Weights of a small GPT-style language model, trained from scratch on English Wikipedia.
Training: a variant of SOAP for these matrices, 289M tokens, 4407 steps.
Each number is 128 + 32 x the weight over its row's rms, rounded and kept within 0 to 255. Layers, rows and columns count from 0. Numbers have three digits each. The size before them is the row's rms in percent of the matrix's.

# q: layer 2 attention query, 192x192, rms 0.185, rows 20-31, columns 128-191
# k: layer 2 attention key, 192x192, rms 0.165, rows 20-31, columns 128-191
# v: layer 2 attention value, 192x192, rms 0.217, rows 0-7, columns 128-191
# o: layer 2 attention output (transposed), 192x192, rms 0.199, rows 0-7, columns 128-191
q20 099:109096115124110168173112142131150108068170121133074108111052061111122155112127138161124074127127130146126135101095149163173166138123081168083127186113131058193128113110075117034076134170125110
k20 084:058197152197125131157093132109115123082115120121151132155186125195123032143155169133110146117152095132099120116149080149066144142118133147145066171160112131106149144140157137155120084085116167
q21 088:111195130143113134176173142128140078150138159111137083138087103165125149126110182170102157101150132116133116150130133129124134142164105103148099160128191122200123145086190165130103114154136087
k21 087:118140140088172190073100114162141095120071113120136125108152118171120082127129117169174178077108127111195154211091127140104145106121152158145135154116135138160169145139157134122137117182113112
q22 100:166108143116130146084144121110130196150105113083126108171157146122143149192150169181133181121177122155163097151170118183156103171095123164144174119143151159131127104105099171165136153102125138
k22 081:119135110153143135149123085158156122151162089131155131131136101086179131165119210116147194138094108174130107105106115104116230153117122107172111094123132095149072167141092096106154116114116085
q23 120:063108159181126112149174145137129095106170083166109119106096117111113129093176150174157084069136095150097138135169124128118087114152142139051148144100139109173072118105082080097072111114147114
k23 097:088069077156130159152033205105125132087166169068211117087159087164144091113150106142160143118143070112212096125128099093115122135148142099093137103118109091147184128161150124056126099111137063
q24 092:152076117150174156108162138136070098163101122087108150092087182093132162125125153155179063091139157117162111118099082138137150125133146140125149117116137099161121125120118165178143177177092151
k24 084:101129114101146125199139118135089080146090146141155030118160097140139110098152115100105119146085078110124101145128116096141138101098094115137085161122199157108077115096072095158179195102147123
q25 096:067107106137106093124146169114157137074097038111132149142126153163120120164100153142223114079106132104152138154206144096131110111148109132108136103084106082086143109141148117103129170104081129
k25 092:097109119140107088128121128177133123150182176092106067185106121133125117159103155107113175122114102152085096093154112183078171134177088128075103116131110089214102161114142192134113167153146100
q26 102:140108124161134154089112134179102110158093155059151088158201100101138076144117138151099154148161125166080133186156132207196131163158118113108103156185166153161128114156095088097063074119088133
k26 087:079142168136116110140096167131180095132095131124144114135146151187089091090134112119120113125090212191130144131131108096105145101085070124155151125160125132136101146111132147150161138152028147
q27 095:070167118084122102122112174145182139092156114079175138079124096091134125127129064142154138156097128156153090124088104099125107102079155156103149135112101125194139087123241102117137116133172103
k27 091:106130127083096138100137147149145141084116083133132163121125090057096111141168109131190125156197154129121084094071137118186146155074114131133128121123129160138129072099157092159084080126108159
q28 090:150098168145123124219181079099183124127147126126109144154073147108121117116065148087154145117075122096132165140106159142168158069168102130144151152058089096048105061111143122067097148090117188
k28 091:084161082155056099122164124104108140113171096121127134108088143138089176135043143169159143113204127104089085141086188090105123115119118132094190134152116130094121123132136071164120138130164108
q29 091:162080103145147096127133109173131212175085134153160136097149142174170107137097127112110132140102131143206152102124125165145131126079114086097113174118162113112142184162104122157118162156121097
k29 096:138164197094160192161109114106093093141163116115070141130138178160085144132162096161114123138139135058101186140107131149106102148105104161159114203070211124148145113160142154171170074138155119
q30 093:186114140126135148105071116137135202145071114073129120126113166189143163091138149081142142128090072107127183132072136144165083133127129096193124123117112163145109113135110126128161140161093088
k30 089:094086122121112130142122135139115142225123108150193126146126119153085074112169158201086114167154107125182118134154145116115100096137088184150112151141163144108169133110102139101129183073160122
q31 129:199141115080167097089127126182097142161063192084188117145161157093148117189103147093103131119107132158117068130094118108147143131087138126160142094173117169141143128174112119132138116130067109
k31 095:143149125137108115186124150112107112153125148128111122116085195154157131120121086120107150132086105146114098139110100181175086062107124111203128132179189081115120137110133105148185130130154095
v0 118:067145114139083101104149115133161101123119164120101147085038103151113161120091112160137058162122169173095076104138155135135150146121134092095080118067122160164160149177126106208069136107106122
o0 115:182105136108124136070120105138103154146116136151169162125122187157118140181121153068165128091182120100125116127097106131153142132089149156149137110156117176116145158106111187114229138114121113
v1 083:104159105119100132146130175091156089077154134159114079122105136168086098151081071104154120114145100149107114106132093123138187103083146112167173103099106180107168168098143129110124152186166088
o1 082:168111129103130163099103122176151164167123150154151166188098142143116155120143105132146165167135150058200109147103118127074112161168095164127117186139119122124087121195133140172125144110142162
v2 090:128127103135116109076098160094141130099117108074161146195132159120108138089152194147118140114113107128089099170101138060084082149148095102136112178081111104123145092179132103111130102122132126
o2 091:122122143107131111178170066182133104197194081170183119147091143118148095101103071159099143108164185154184166125166105125173173130144132118134123102163166155147080150092131124151093154142103149
v3 098:177165128079151169107111121155064129183161121173136099124066103146179191107122185124176175117131117133095092140103117128134131140089063111118133154098096143128175123126087083111069136136109174
o3 099:085104084100149109087086148070157105149133135071127156095145157117119135132133095143119088110132137050134105120162132127132057117120154144120181129127151128145172159117089152100194083157111105
v4 090:139069110119098112143074165176121141126104177113089136123152164075085094151104144190101137132168092156090174129144130112123107111079090164100184128112079128125132063104060123115150133156123134
o4 094:112089152110163143073145117122152096187175071099180095150118069141160159119111073102153150119047173079119080135162131189143105171174116099159156169092175106126138070111162194079096060138130111
v5 089:152098124184167138168132080159138120106071116110145114131186103100187115161140100141137158132093104079122138199181066148103105099119045126128096148184177062114175127088122167124158139128109087
o5 081:113117110157103136131126153132118160099051143127150137119161110065028112100126155137104104151112134151118145126120101110142091111130120152195139121115081155134086097132127096136102108154130157
v6 089:118131112191138227124130100083151129190090077123113130152149080125173060148075160116101113150137196100058109140094127112166148093137102165083121120152142162127120092146070139119140089139135148
o6 090:153097136071126048143081158162119138145106151151089098132108107162118193091157084118066145133109092140170154132204167165132129141124153084187108099131107120158133142145126152181125144098144119
v7 090:157175163114127157165175112119132120107112161177143094101109123111156112104170142122200168123145145109119118061152176147108073113152135151117093084110106140135135138119138150136153161111111140
o7 084:133091132097117092092139098051141111124140127080073157160108074167113189122101149113060110157141096110153097190148153107129170107138123102152186159129120094053114122108130104162119101158150093